config = dict(
    positions='rope',
    rope_fraction=1.0,
    bias='none',
    tie_word_embeddings=False,
    extras=['capped logits'],
    init='normal',
    init_std_qkv=0.0563,
    init_std_o=0.0,
    weight_decay=0.039,
    train_tokens=98460000,
)
Each number is 50 + 10 x the weight over the matrix's rms, rounded and kept within 0 to 99. Layers, rows and columns count from 0.

# q: layer 7 attention query, 96x64, rms 0.468, rows 0-31, columns 0-63
# k: layer 7 attention key, 96x64, rms 0.436, rows 0-31, columns 0-63
# v: layer 7 attention value, 96x64, rms 0.464, rows 0-20, columns 0-63
# o: layer 7 attention output (transposed), 96x64, rms 0.391, rows 0-19, columns 0-63
q0:50 86 22 33 70 44 80 63 45 60 89 41 56 61 56 38 81 22 54 73 18 53 55 32 62 41 59 59 41 51 44 33 41 43 35 48 99 39 48 70 42 47 50 91 66 38 73 79 52 49 62 65 63 49 49 68 65 40 55 70 39 37 74 54
k0:74 53 52 55 52 65 64 78 50 31 57 49 56 67 61 38 48 49 42 45 37 61 50 68 51 48 45 69 48 33 42 50 45 50 50 44 43 73 42 40 57 45 34 40 31 58 37 48 62 41 42 45 48 35 64 44 45 39 67 51 55 53 47 53
q1:42 40 57 73 42 48 18 41 59 71 18 85 43 51 41 55 19 63 68 34 71 50 61 44 40 48 47 47 61 59 84 51 58 57 62 70 66 51 25 42 70 52 24 30 52 74 53 13 43 37 43 55 61 60 68 57 36 85 62 10 59 55 32 53
k1:65 56 42 39 59 38 72 58 46 54 47 50 54 45 44 54 56 43 52 39 46 44 62 55 44 45 41 31 61 64 44 48 44 35 54 43 48 56 31 42 54 40 65 38 57 54 63 51 54 52 58 55 36 63 50 47 54 40 57 61 62 52 39 43
q2:37 48 29 52 38 51 83 59 61 70 69 54 51 46 45 69 55 56 43 59 38 46 50 76 49 59 18 38 53 55 46 51 38 70 38 34 56 58 38 97 27 55 52 43 69 78 53 24 40 67 33 66 54 73 42 79 50 26 64 83 27 20 81 56
k2:56 48 32 58 51 38 57 28 89 34 38 50 51 59 30 49 54 31 45 53 47 57 48 34 52 49 38 29 42 66 46 53 49 63 54 44 45 43 55 34 43 61 66 28 86 57 57 48 46 63 48 66 53 75 35 53 64 37 34 58 87 39 34 54
q3:41 50 49 53 48 61 46 45 62 45 65 42 41 53 38 59 47 44 69 62 66 54 59 43 27 46 41 35 63 55 63 48 38 34 54 34 46 54 45 57 56 50 33 49 31 63 58 29 34 61 30 55 49 55 44 47 45 63 46 22 37 45 54 44
k3:38 33 51 57 47 46 54 48 67 42 52 49 72 36 54 46 63 42 42 52 61 39 68 51 55 36 38 40 51 45 60 47 40 52 41 45 64 50 52 70 55 52 42 56 53 66 59 42 47 56 43 41 43 62 51 47 45 53 53 51 57 50 60 53
q4:55 56 37 43 25 34 47 53 43 36 54 56 46 73 41 58 55 46 60 58 55 48 61 48 47 38 49 45 45 57 63 51 50 30 41 40 71 52 49 32 43 55 56 52 51 46 59 58 35 55 38 42 62 49 37 65 49 59 57 29 48 64 43 49
k4:65 45 52 62 50 42 75 35 57 30 33 41 58 46 41 46 51 38 65 46 61 40 51 32 18 42 52 34 41 55 47 47 47 50 50 45 48 43 44 58 41 55 63 52 44 54 52 67 68 44 48 59 56 73 59 47 59 66 28 57 69 45 47 61
q5:45 46 35 41 56 40 45 57 59 48 45 40 52 21 45 46 69 54 42 50 33 55 51 54 75 52 49 49 59 49 17 38 55 45 33 49 48 53 58 41 37 52 78 54 42 59 44 58 67 57 39 58 50 49 49 39 57 41 57 49 57 55 53 51
k5:58 44 50 54 46 52 50 43 51 38 62 62 47 41 46 45 55 56 40 53 54 61 53 51 58 48 53 50 46 53 47 28 64 45 53 45 41 34 59 49 46 57 34 54 52 59 54 44 53 51 54 48 48 58 49 58 49 42 62 43 50 56 64 53
q6:57 44 50 43 51 54 45 51 58 55 41 54 53 51 49 36 45 47 44 40 51 53 51 52 59 50 40 52 56 44 47 52 53 58 56 68 51 45 39 58 39 44 53 51 57 39 45 56 60 50 43 61 49 59 42 47 66 46 56 60 47 53 62 57
k6:36 51 44 41 54 45 44 61 45 44 48 33 53 68 47 53 36 56 36 51 45 47 33 64 65 62 56 55 55 44 32 32 47 40 51 53 60 52 46 53 58 44 52 54 47 46 48 45 46 55 65 51 52 36 36 56 47 41 59 42 34 49 47 29
q7:53 43 46 60 55 41 59 48 34 48 51 49 35 51 55 53 44 43 67 51 47 51 46 56 48 49 48 46 44 52 34 38 57 51 42 54 41 48 58 40 49 50 45 50 43 61 51 53 61 61 50 56 52 62 35 55 57 45 39 53 55 55 53 53
k7:33 47 52 72 51 22 63 61 35 50 51 55 50 57 63 61 33 59 58 44 53 53 48 44 39 22 45 41 51 48 44 54 54 40 57 49 62 44 56 69 43 62 36 68 52 69 61 48 45 38 66 48 40 55 46 71 47 48 46 51 40 51 54 48
q8:47 50 47 45 44 51 49 40 47 44 47 46 42 62 40 60 54 47 59 55 55 47 36 57 38 57 46 45 56 55 67 51 34 52 50 60 49 52 58 46 51 54 49 50 53 60 52 43 42 42 38 39 53 43 48 47 51 49 42 50 48 37 56 65
k8:56 62 52 48 57 60 65 54 44 43 55 36 42 51 58 50 46 60 52 47 50 36 44 43 45 42 45 42 49 56 46 47 53 46 42 34 46 46 49 52 56 51 64 51 48 52 69 59 54 53 53 46 49 34 63 59 38 57 40 43 49 36 48 58
q9:57 51 54 65 43 37 41 70 44 48 69 38 39 51 49 37 61 69 46 32 34 63 48 60 63 48 57 69 48 36 32 51 43 57 42 46 67 47 45 59 41 57 63 62 41 65 53 48 68 46 49 50 39 45 58 47 43 55 52 52 40 47 66 54
k9:40 57 56 55 38 54 51 51 64 53 58 52 31 40 39 54 54 57 73 47 51 58 59 69 25 56 47 60 44 50 40 48 44 53 44 60 65 55 46 40 54 64 35 67 42 55 47 54 39 38 46 65 50 44 69 66 45 44 48 62 54 53 55 56
q10:42 54 44 54 53 52 49 36 62 72 43 62 56 50 42 40 53 51 76 47 41 48 48 27 54 58 28 43 52 42 34 42 51 55 51 46 69 52 54 47 43 51 48 37 43 70 55 52 46 47 46 60 47 52 27 41 55 42 60 33 52 48 52 42
k10:27 48 53 59 60 40 43 18 48 53 44 55 50 47 21 49 46 46 52 31 53 53 48 29 59 54 27 43 55 59 55 37 61 67 54 57 46 49 57 44 47 53 54 40 64 52 56 31 56 59 44 64 56 66 20 59 61 46 31 28 60 67 45 55
q11:54 59 60 53 63 52 59 50 49 47 62 49 66 61 57 50 50 57 40 42 44 56 40 53 54 44 60 58 38 48 51 56 47 54 44 44 50 43 59 49 35 56 65 54 44 57 48 62 58 56 43 44 59 48 43 49 35 50 47 49 64 48 70 54
k11:45 53 59 59 40 66 65 37 48 46 55 60 31 32 62 30 56 55 65 62 58 61 51 48 37 57 52 61 52 54 62 35 61 48 73 58 50 45 59 62 28 49 62 59 50 40 57 70 54 41 53 50 45 48 62 45 43 55 52 65 54 31 56 56
q12:62 62 53 61 73 45 49 35 46 39 66 55 53 56 59 43 56 69 40 44 56 58 42 59 59 55 64 58 50 45 61 57 40 35 57 49 50 60 51 32 36 52 63 50 39 44 45 50 52 43 55 40 43 48 37 34 41 47 26 43 55 42 90 58
k12:51 55 55 60 53 60 56 25 50 46 58 54 44 49 48 41 46 60 58 62 61 44 62 39 45 57 46 59 67 57 50 39 49 57 68 54 48 50 57 47 41 66 55 55 53 49 40 62 58 47 59 66 41 66 49 44 48 49 56 46 54 49 61 56
q13:47 59 54 51 42 50 40 21 67 38 67 53 58 46 48 39 61 48 45 53 59 64 57 49 54 54 49 58 69 52 57 46 38 46 60 51 54 44 35 62 49 33 33 34 48 62 44 48 33 54 89 48 31 63 56 37 55 36 25 48 23 40 39 56
k13:60 55 48 55 62 50 62 48 54 31 51 60 56 71 55 57 45 66 38 46 55 49 63 47 54 51 42 60 61 49 35 35 52 44 55 42 46 47 58 42 43 46 55 40 47 58 38 63 57 43 61 68 28 49 52 53 56 35 34 49 59 49 63 63
q14:53 48 26 45 52 41 33 52 46 31 61 42 31 43 50 47 53 57 64 56 45 52 54 50 51 35 45 48 62 48 38 46 43 36 48 46 52 51 49 40 48 54 45 62 50 59 57 48 63 35 43 53 41 63 43 42 58 50 44 38 25 53 54 41
k14:43 52 44 53 40 42 40 56 49 43 60 36 54 34 53 58 39 51 69 45 35 37 73 47 40 46 43 42 40 43 31 37 42 51 28 45 58 57 65 30 51 64 47 69 31 56 52 33 64 55 46 53 45 42 46 56 55 31 54 43 42 63 62 42
q15:49 56 34 56 46 51 43 44 53 54 50 57 37 34 43 49 52 56 66 52 51 48 57 51 31 58 51 50 55 47 64 50 49 50 66 43 53 61 45 44 58 50 39 50 59 49 52 39 44 45 53 57 43 46 54 35 54 55 45 54 50 53 45 44
k15:55 65 65 49 35 50 28 45 58 65 53 59 48 63 25 47 35 46 30 48 49 29 65 57 51 39 39 40 45 52 53 69 43 62 37 37 60 54 43 36 77 54 40 42 66 37 30 48 56 49 51 61 48 57 52 47 54 51 55 43 58 73 41 51
q16:99 37 65 50 73 46 73 80 19 00 89 23 14 71 61 46 73 45 25 51 42 55 33 70 36 24 88 76 58 42 50 37 28 06 56 27 34 62 85 21 27 33 51 85 55 15 44 92 32 61 44 37 15 62 44 52 71 64 38 60 53 47 98 31
k16:44 38 27 60 72 49 51 71 55 31 52 26 58 43 70 44 44 42 41 47 68 42 73 62 30 45 44 54 43 30 64 63 49 21 43 49 52 52 42 74 51 53 44 41 27 47 77 55 44 45 32 46 39 51 66 46 43 42 44 17 50 39 44 17
q17:59 25 31 15 28 78 54 09 42 43 28 25 41 45 47 63 43 54 60 56 62 45 47 55 53 58 14 46 66 57 73 56 42 62 71 36 32 44 57 91 25 67 56 34 45 78 65 56 48 82 33 40 62 41 28 50 47 47 48 71 57 48 55 65
k17:28 49 44 58 67 46 43 46 54 59 42 29 46 59 33 69 50 61 45 57 46 31 79 27 44 41 40 30 53 47 42 63 53 46 45 47 66 28 46 50 74 55 48 64 67 71 54 43 50 61 59 59 48 62 46 57 47 49 41 38 55 43 48 39
q18:54 40 40 56 20 65 40 90 56 48 63 14 42 50 83 21 70 53 40 52 61 68 44 47 31 27 42 46 44 47 66 53 77 35 24 42 16 65 49 31 75 48 40 84 55 24 52 44 40 51 63 33 54 45 78 40 64 46 44 30 63 64 49 61
k18:65 62 59 63 36 49 44 70 37 63 65 59 52 51 62 43 34 58 61 52 39 58 45 64 51 50 52 90 50 46 52 44 37 44 56 55 55 65 44 42 55 47 37 54 39 48 37 60 49 40 54 45 59 44 65 54 50 62 55 68 31 61 76 60
q19:59 56 42 45 43 43 62 59 35 45 62 37 45 49 46 52 53 45 57 47 55 60 22 43 29 56 44 66 51 44 48 64 57 53 47 29 41 39 57 61 36 58 84 51 48 25 66 53 53 54 62 55 41 47 62 55 50 44 51 57 48 41 67 54
k19:49 50 60 51 42 58 41 57 54 62 39 54 52 53 48 41 30 58 36 64 60 51 48 50 70 56 47 41 57 30 63 78 52 57 46 47 53 20 47 49 67 45 43 52 56 50 41 52 46 47 45 53 49 41 64 50 36 60 55 34 51 40 48 45
q20:26 46 62 57 64 44 28 75 49 62 50 52 26 41 49 46 25 72 54 36 72 42 55 60 51 44 61 57 54 45 58 59 64 41 44 46 59 42 56 57 59 45 47 48 40 49 41 21 55 51 42 61 54 75 41 53 51 70 42 46 52 56 58 55
k20:47 24 52 54 47 52 57 37 57 45 57 45 57 56 41 41 52 46 43 56 62 53 59 37 66 62 44 40 59 36 62 48 56 61 70 40 57 40 24 55 64 43 44 39 50 54 50 32 33 60 54 54 60 66 55 40 43 58 52 16 56 50 54 45
q21:43 55 45 57 52 53 49 45 42 50 58 41 48 47 43 55 54 47 57 49 54 46 50 46 43 56 39 42 59 54 58 41 52 44 50 46 43 61 52 42 62 48 50 50 42 62 53 38 40 45 47 42 52 49 45 44 53 60 40 49 50 40 49 53
k21:58 36 52 59 42 48 60 61 38 60 50 70 55 40 54 48 53 51 63 50 63 45 61 54 40 38 49 67 48 51 58 59 27 58 62 55 50 41 59 49 49 54 40 58 36 59 46 43 59 53 47 54 50 69 69 50 51 57 38 55 57 52 58 58
q22:43 46 48 63 44 62 78 48 73 55 40 36 67 36 50 56 52 45 43 44 52 53 48 47 75 55 51 35 40 35 36 25 67 47 35 39 62 51 53 52 53 56 62 49 37 58 53 48 61 45 40 52 52 33 56 32 43 45 57 54 44 57 52 39
k22:45 50 49 59 57 47 43 43 72 56 58 61 62 55 51 54 63 47 39 43 56 43 58 42 47 51 35 46 40 66 45 42 67 65 57 46 37 57 53 42 42 58 49 37 47 59 49 41 48 46 52 60 56 67 33 55 59 34 50 41 68 59 63 63
q23:68 44 43 48 60 54 41 42 39 57 47 49 48 78 48 33 73 60 65 42 59 55 60 42 32 48 34 43 62 50 74 66 39 47 57 54 42 49 51 48 47 54 32 40 50 66 52 56 48 49 31 40 58 51 45 37 57 60 51 43 60 61 51 64
k23:33 60 58 64 50 53 64 62 45 37 46 33 55 54 59 48 44 63 73 52 39 38 49 41 54 41 49 51 53 36 51 31 52 50 38 51 58 42 59 58 48 47 45 65 45 48 54 58 63 60 37 43 59 52 53 52 35 52 41 56 40 35 42 44
q24:56 55 40 41 48 47 34 57 52 56 37 48 53 44 51 56 47 46 41 47 47 53 56 53 54 55 47 51 53 49 43 51 54 43 57 51 52 51 44 52 35 53 51 52 51 26 42 58 56 55 44 61 58 56 41 56 54 51 48 56 53 52 50 54
k24:62 46 30 27 53 52 42 51 60 43 35 37 46 53 42 54 52 37 34 58 46 53 41 59 51 67 65 54 53 42 44 34 52 32 67 64 52 43 35 58 54 43 54 38 44 34 46 36 54 52 52 51 63 63 46 41 58 44 61 42 52 52 42 32
q25:63 51 51 71 58 48 56 57 52 48 54 52 41 59 55 49 35 51 46 50 55 39 34 58 52 46 55 33 45 54 53 62 55 43 31 47 47 54 53 53 50 55 56 50 49 50 43 55 45 43 30 55 58 54 43 58 38 45 57 32 52 39 66 55
k25:42 48 44 55 48 56 75 41 59 39 60 51 42 32 65 55 50 40 49 48 60 45 57 48 54 49 45 35 55 52 44 40 55 41 52 73 46 51 59 68 54 54 53 62 43 57 75 48 39 38 52 60 52 45 56 53 38 38 69 44 48 36 52 51
q26:56 42 44 63 50 56 51 62 48 45 64 34 63 63 56 38 60 60 37 56 42 51 50 56 51 37 61 44 48 41 44 56 51 63 45 41 58 46 49 58 47 51 56 63 49 61 53 56 46 49 49 41 53 49 52 48 49 52 51 53 37 62 43 54
k26:55 52 43 61 33 49 64 57 57 38 57 54 32 49 58 37 53 54 61 63 52 62 44 46 28 46 42 60 27 39 52 49 54 35 48 49 42 50 62 52 42 46 51 54 37 41 58 71 47 45 56 49 44 43 62 56 49 54 52 61 59 36 57 54
q27:48 42 49 44 41 57 45 32 52 29 56 40 40 54 59 60 46 50 41 53 45 45 51 50 60 45 52 44 44 57 40 41 47 42 52 44 58 57 59 49 54 52 39 66 46 46 50 56 42 45 45 44 55 43 61 65 44 58 51 54 55 44 47 40
k27:56 64 27 49 54 34 51 61 44 31 53 36 19 59 59 46 51 53 50 61 37 62 55 47 43 36 53 56 40 39 36 49 58 33 27 46 55 52 55 38 32 57 57 61 37 66 59 59 58 54 26 49 52 48 44 67 54 39 54 53 51 37 47 46
q28:55 55 28 68 48 54 40 32 57 64 43 77 54 67 52 68 52 40 64 48 40 53 40 44 54 68 42 39 58 62 59 43 46 57 80 49 67 54 33 64 46 51 29 46 50 56 50 60 32 55 46 46 42 42 35 54 63 54 62 41 63 51 35 56
k28:41 74 38 54 54 39 57 29 54 43 34 39 35 73 31 54 61 53 36 61 39 55 35 23 53 44 42 35 32 51 44 38 71 45 36 47 43 42 58 40 30 58 61 33 69 56 54 58 71 50 49 47 51 65 26 57 50 55 32 43 75 40 36 60
q29:38 39 54 30 60 58 50 59 45 59 27 46 51 45 49 70 35 25 47 48 54 39 47 56 60 52 55 53 44 61 58 55 54 47 42 65 45 39 47 55 47 51 71 36 51 24 65 47 64 35 49 44 62 40 56 53 44 51 47 49 43 57 50 47
k29:51 45 45 30 64 44 48 58 44 74 43 45 55 44 57 66 62 50 69 46 41 43 34 49 42 61 66 47 62 54 48 73 61 60 49 49 49 46 32 45 55 46 53 49 42 50 47 42 55 56 63 31 64 51 40 50 51 64 47 57 42 59 57 51
q30:43 51 49 37 38 45 55 43 47 64 33 50 41 39 50 49 42 49 57 50 55 45 58 47 39 65 41 49 39 48 47 43 57 58 41 43 36 46 57 63 72 36 44 46 58 47 50 34 37 50 37 56 56 44 54 52 57 65 62 55 65 48 44 44
k30:47 49 50 43 55 39 29 60 35 69 47 60 49 52 38 46 39 44 43 39 60 41 50 53 55 41 50 61 55 56 58 76 29 53 49 63 49 56 46 49 73 48 46 57 65 49 51 41 45 47 37 55 49 53 54 51 49 48 56 57 47 59 38 24
q31:61 52 41 63 67 49 44 53 57 39 64 55 42 50 65 60 36 56 55 51 41 45 46 69 51 58 66 44 50 53 45 52 41 62 53 45 53 53 50 57 42 45 50 48 55 46 49 46 52 32 58 50 49 44 39 58 44 54 38 57 40 55 42 46
k31:59 69 52 59 40 49 44 80 52 49 55 62 35 58 51 42 44 51 71 49 44 47 53 69 52 49 54 60 28 22 38 64 45 40 35 52 78 66 44 29 37 55 47 79 42 62 47 61 73 39 43 47 26 37 66 65 41 57 53 50 42 54 55 48
v0:44 56 48 40 58 25 70 60 71 43 45 31 50 47 44 44 42 56 61 53 63 52 49 35 60 50 50 54 43 49 49 26 65 44 48 62 63 53 62 33 67 53 55 53 63 38 57 63 52 41 43 60 70 45 54 37 50 45 36 36 64 58 52 58
o0:60 44 43 64 56 61 48 57 45 53 61 71 52 42 55 53 27 58 35 52 62 55 57 46 57 40 58 43 50 31 46 46 56 55 55 47 32 34 25 59 67 45 52 54 49 41 48 32 45 38 62 44 45 45 60 48 50 63 38 68 46 61 64 32
v1:54 59 30 72 55 46 35 46 45 47 39 61 71 64 42 50 60 59 60 43 58 42 53 54 34 47 62 53 58 63 35 67 40 50 53 46 62 37 53 73 47 57 44 43 59 56 61 43 40 52 61 55 49 47 45 61 56 57 66 63 32 56 47 38
o1:43 39 53 53 32 36 63 46 49 48 18 47 50 52 57 55 60 46 48 42 45 60 43 52 60 47 53 52 44 53 65 44 35 46 38 55 51 47 67 41 30 52 43 29 56 67 38 55 51 45 32 42 50 66 52 43 54 43 56 53 45 51 55 48
v2:59 54 59 37 48 41 48 52 52 39 63 36 50 45 67 60 54 44 38 67 63 37 51 53 48 66 34 33 43 40 42 56 41 49 60 60 32 70 48 33 62 39 62 52 48 53 57 53 58 63 72 40 63 53 51 49 68 48 53 31 49 57 54 52
o2:42 70 59 62 65 47 42 37 39 50 49 48 68 58 25 57 39 72 56 40 35 52 61 58 57 47 68 56 60 46 53 54 50 71 70 49 40 39 53 35 47 53 43 44 41 44 45 50 57 72 50 61 35 66 57 54 59 36 40 60 66 25 46 51
v3:49 58 54 49 53 33 36 54 53 58 55 35 54 39 60 56 62 42 47 45 48 36 46 45 64 60 51 46 74 56 38 73 63 58 46 37 55 70 48 37 54 42 59 63 50 48 42 54 49 56 42 51 51 43 48 45 73 40 66 49 66 52 58 53
o3:44 51 60 53 49 56 42 14 62 34 44 48 58 76 45 52 41 48 65 59 46 34 68 51 61 41 47 53 55 45 64 45 40 55 55 56 43 39 55 48 48 51 42 37 47 51 57 51 58 49 62 38 33 45 54 59 59 38 45 65 47 38 46 44
v4:51 48 59 49 45 35 50 53 74 53 68 39 43 53 57 65 54 35 50 69 62 49 44 45 54 56 43 38 43 40 50 63 49 59 54 58 47 58 49 52 57 49 45 56 56 57 60 52 64 59 65 47 39 55 46 45 49 53 63 56 58 47 59 49
o4:39 68 55 51 57 63 49 16 38 51 66 51 55 51 36 46 48 61 41 47 45 58 51 51 56 47 47 53 53 44 45 45 55 55 54 56 41 46 44 35 41 58 40 36 38 72 51 44 51 61 54 49 47 72 51 47 60 45 51 51 57 24 52 57
v5:26 37 57 31 55 53 74 54 43 34 47 44 47 42 63 58 41 50 54 49 35 51 36 47 53 70 49 47 59 32 51 41 49 56 54 45 37 54 32 48 51 36 59 36 49 60 71 38 44 59 57 33 65 52 42 64 31 44 45 59 63 32 55 50
o5:65 42 41 47 55 53 50 34 56 46 83 63 48 43 31 41 58 54 63 61 46 50 63 45 26 60 51 40 45 50 58 51 51 46 61 34 59 47 56 41 56 54 34 70 57 70 39 60 39 63 49 59 50 47 48 47 46 55 33 46 49 55 37 33
v6:54 33 56 39 48 48 52 41 47 49 51 63 57 53 64 62 56 50 40 56 45 57 51 41 48 70 34 40 15 39 58 64 45 45 54 52 36 54 54 50 55 40 55 38 42 62 50 53 46 52 58 70 50 53 59 60 42 39 25 48 45 58 56 52
o6:59 75 51 47 64 41 53 56 41 45 47 51 50 46 40 59 37 54 46 62 42 56 51 60 25 48 52 58 59 57 46 58 46 49 50 34 54 46 58 28 53 71 55 58 58 54 43 47 59 70 50 50 56 51 39 54 41 50 44 48 61 46 61 56
v7:49 48 58 49 50 56 65 48 34 50 42 46 49 52 48 48 45 43 35 36 38 60 59 60 48 63 40 51 37 40 55 35 56 47 59 65 33 57 49 24 52 40 57 56 39 48 40 46 42 51 52 53 56 45 57 39 51 48 34 33 59 52 41 59
o7:63 39 48 43 51 43 39 74 61 46 67 49 56 52 54 48 46 59 51 49 49 41 53 57 42 46 55 55 56 53 50 57 46 51 57 32 57 50 48 59 56 50 67 68 47 24 53 54 64 59 51 57 51 41 49 51 35 48 47 46 51 57 50 40
v8:28 54 40 43 51 64 61 68 33 53 38 56 48 65 51 44 32 44 44 29 35 46 44 63 58 44 55 52 61 41 42 37 52 42 63 50 62 58 56 49 52 51 43 52 49 55 57 43 45 62 47 34 44 48 50 41 47 71 55 48 35 45 37 55
o8:70 22 46 40 45 38 41 51 79 53 73 45 46 46 38 33 69 48 34 42 51 48 45 37 43 69 48 46 46 60 51 52 54 44 43 49 66 39 39 54 59 47 47 48 48 49 40 57 50 47 50 51 48 53 64 36 49 46 65 40 36 63 49 40
v9:55 48 54 60 44 58 53 39 33 44 45 44 59 42 40 52 54 48 53 53 38 54 50 42 44 71 65 67 62 49 57 46 48 58 46 43 33 35 39 56 44 47 57 45 44 54 39 32 54 47 45 63 62 57 48 58 27 53 48 50 58 38 55 55
o9:54 46 42 41 52 54 49 59 50 52 52 48 41 48 64 63 59 55 69 56 45 46 46 63 41 49 45 52 45 48 61 54 41 58 47 38 54 68 65 64 48 52 50 61 62 51 45 65 36 52 44 43 47 49 36 61 51 59 29 47 54 56 39 45
v10:46 52 50 49 50 42 46 49 66 50 54 42 51 53 58 51 49 52 62 55 58 41 36 49 49 47 50 51 57 46 46 58 40 50 48 42 57 48 42 55 58 55 44 46 55 54 65 51 50 49 50 45 46 53 46 63 51 55 65 60 51 50 60 43
o10:43 56 51 57 48 60 52 24 39 43 48 54 52 42 43 54 60 53 44 54 51 58 56 43 52 49 45 53 50 49 46 50 52 46 51 62 40 48 54 44 44 54 38 43 53 66 45 44 41 50 48 48 50 60 53 44 54 50 48 51 51 38 54 47
v11:50 58 36 58 48 56 49 41 43 66 45 58 50 74 45 40 50 51 41 40 38 36 42 62 45 43 56 52 35 50 62 38 54 32 64 60 48 41 50 52 58 61 44 60 51 38 36 53 42 49 40 72 47 40 63 38 47 55 49 48 43 49 36 56
o11:55 45 51 47 40 55 44 84 61 45 46 51 44 50 61 44 60 46 31 39 48 48 46 49 45 61 42 63 46 57 37 56 36 50 42 49 64 51 38 60 57 56 80 49 48 36 48 51 58 41 50 51 65 45 46 43 42 59 65 54 36 61 64 45
v12:34 46 53 61 65 32 43 57 76 48 43 58 51 49 45 46 61 43 60 47 59 63 33 50 38 38 57 34 32 50 43 61 60 60 45 42 66 57 50 59 42 44 47 57 51 44 59 63 33 52 44 28 30 54 51 56 47 18 48 65 60 46 48 45
o12:41 47 39 58 39 48 66 47 45 44 55 58 52 62 47 36 31 46 47 54 61 43 55 31 54 44 38 42 52 50 53 40 38 22 48 58 61 51 47 50 46 50 37 54 48 77 57 35 53 27 57 56 70 29 43 46 42 54 56 48 48 60 58 46
v13:52 42 61 51 54 42 55 58 47 43 57 51 54 46 49 60 61 33 41 65 44 57 52 30 52 59 48 55 43 29 56 46 38 59 66 53 46 56 55 50 57 30 45 47 61 53 32 49 79 50 44 40 63 53 43 56 19 43 16 46 65 36 43 57
o13:54 77 35 44 64 57 57 51 45 60 70 38 47 47 45 53 49 51 52 48 41 63 35 54 30 46 47 45 46 42 63 55 53 52 57 27 56 55 51 56 51 68 41 56 37 60 55 60 34 42 64 50 50 44 41 26 49 52 38 55 57 57 67 47
v14:55 40 46 38 40 59 62 40 37 37 54 41 58 58 54 51 52 66 66 46 47 62 51 56 44 58 50 51 31 50 47 54 26 47 46 52 36 40 46 47 42 54 49 36 51 55 59 42 23 56 67 66 51 50 53 67 35 49 43 51 35 41 65 40
o14:55 53 52 62 57 38 46 64 39 46 42 66 45 35 53 59 57 49 58 48 51 59 53 57 36 57 62 62 58 48 47 57 56 44 56 46 52 59 55 30 51 57 46 50 61 52 37 60 50 63 30 55 67 54 32 49 38 58 42 40 58 68 45 52
v15:38 46 51 36 54 45 44 46 68 46 44 76 48 51 50 62 51 56 52 58 48 49 46 50 39 53 55 38 33 59 51 56 53 41 39 31 40 45 60 74 46 48 60 50 48 57 51 42 42 41 56 73 44 48 48 65 52 44 53 56 42 56 67 49
o15:56 43 47 46 52 50 68 50 42 52 50 54 43 51 40 36 40 50 56 66 51 44 51 43 42 49 39 51 53 62 49 53 43 50 32 54 51 45 44 30 47 56 51 45 71 57 49 53 57 67 50 43 65 43 45 61 46 53 41 57 52 54 45 53
v16:39 54 46 56 48 42 38 55 47 45 51 35 52 43 48 54 66 30 28 50 60 52 49 43 37 62 67 50 58 49 31 51 48 64 47 32 60 50 51 41 53 42 61 58 54 57 26 47 46 63 46 46 39 56 54 50 45 42 51 44 69 56 64 62
o16:62 36 49 61 67 51 47 38 60 53 58 33 55 71 59 57 36 52 55 53 43 57 59 46 49 45 42 56 40 46 61 54 44 53 64 54 45 62 63 53 38 57 34 46 43 48 56 60 56 52 42 46 50 25 43 65 52 43 38 51 63 49 51 37
v17:42 49 58 57 53 53 55 50 45 49 48 28 44 52 56 43 46 43 49 47 29 42 51 25 70 48 30 50 56 54 57 58 73 51 41 54 44 61 46 41 47 49 54 58 44 42 58 51 41 60 38 30 71 54 47 31 57 55 49 59 48 63 42 47
o17:42 60 45 50 49 47 37 39 57 38 53 61 54 51 52 57 43 57 53 50 76 36 59 60 59 60 59 36 50 46 59 50 46 62 55 40 49 46 55 52 69 41 45 49 50 47 44 45 54 31 70 59 37 51 72 61 55 47 59 55 45 39 49 57
v18:33 50 31 37 49 54 49 50 41 50 38 75 49 49 51 51 42 65 37 36 43 50 62 55 43 51 51 47 53 66 49 53 67 43 39 30 58 39 55 64 48 52 47 41 42 61 47 50 47 44 52 62 38 43 49 52 54 60 40 50 27 61 51 59
o18:75 24 54 39 48 28 55 56 62 63 37 45 38 51 48 48 46 31 46 64 50 46 46 38 42 60 47 53 41 66 51 51 51 39 30 44 49 42 51 44 52 55 59 54 64 52 53 49 50 66 42 49 51 38 46 66 50 49 57 46 52 61 49 50
v19:53 57 37 51 64 28 47 61 55 42 46 39 53 58 50 35 56 51 49 43 58 46 41 34 49 43 40 52 35 47 52 37 57 39 57 57 58 45 48 37 65 48 41 51 63 45 54 67 37 46 32 54 63 39 49 39 56 44 32 48 47 56 39 55
o19:52 53 51 67 48 47 55 69 54 46 46 58 54 44 54 51 33 45 37 44 61 47 61 44 57 48 59 56 46 42 51 52 51 41 56 44 51 43 43 56 65 56 57 48 47 46 45 38 55 33 59 53 47 37 57 36 54 61 61 67 36 74 80 32
v20:42 55 50 47 68 50 45 54 63 36 47 86 53 43 57 65 56 62 41 66 76 43 38 47 33 34 58 34 52 48 36 49 56 60 48 58 65 50 50 61 45 38 43 47 46 46 59 57 62 58 70 22 50 52 60 58 36 39 44 51 41 55 38 52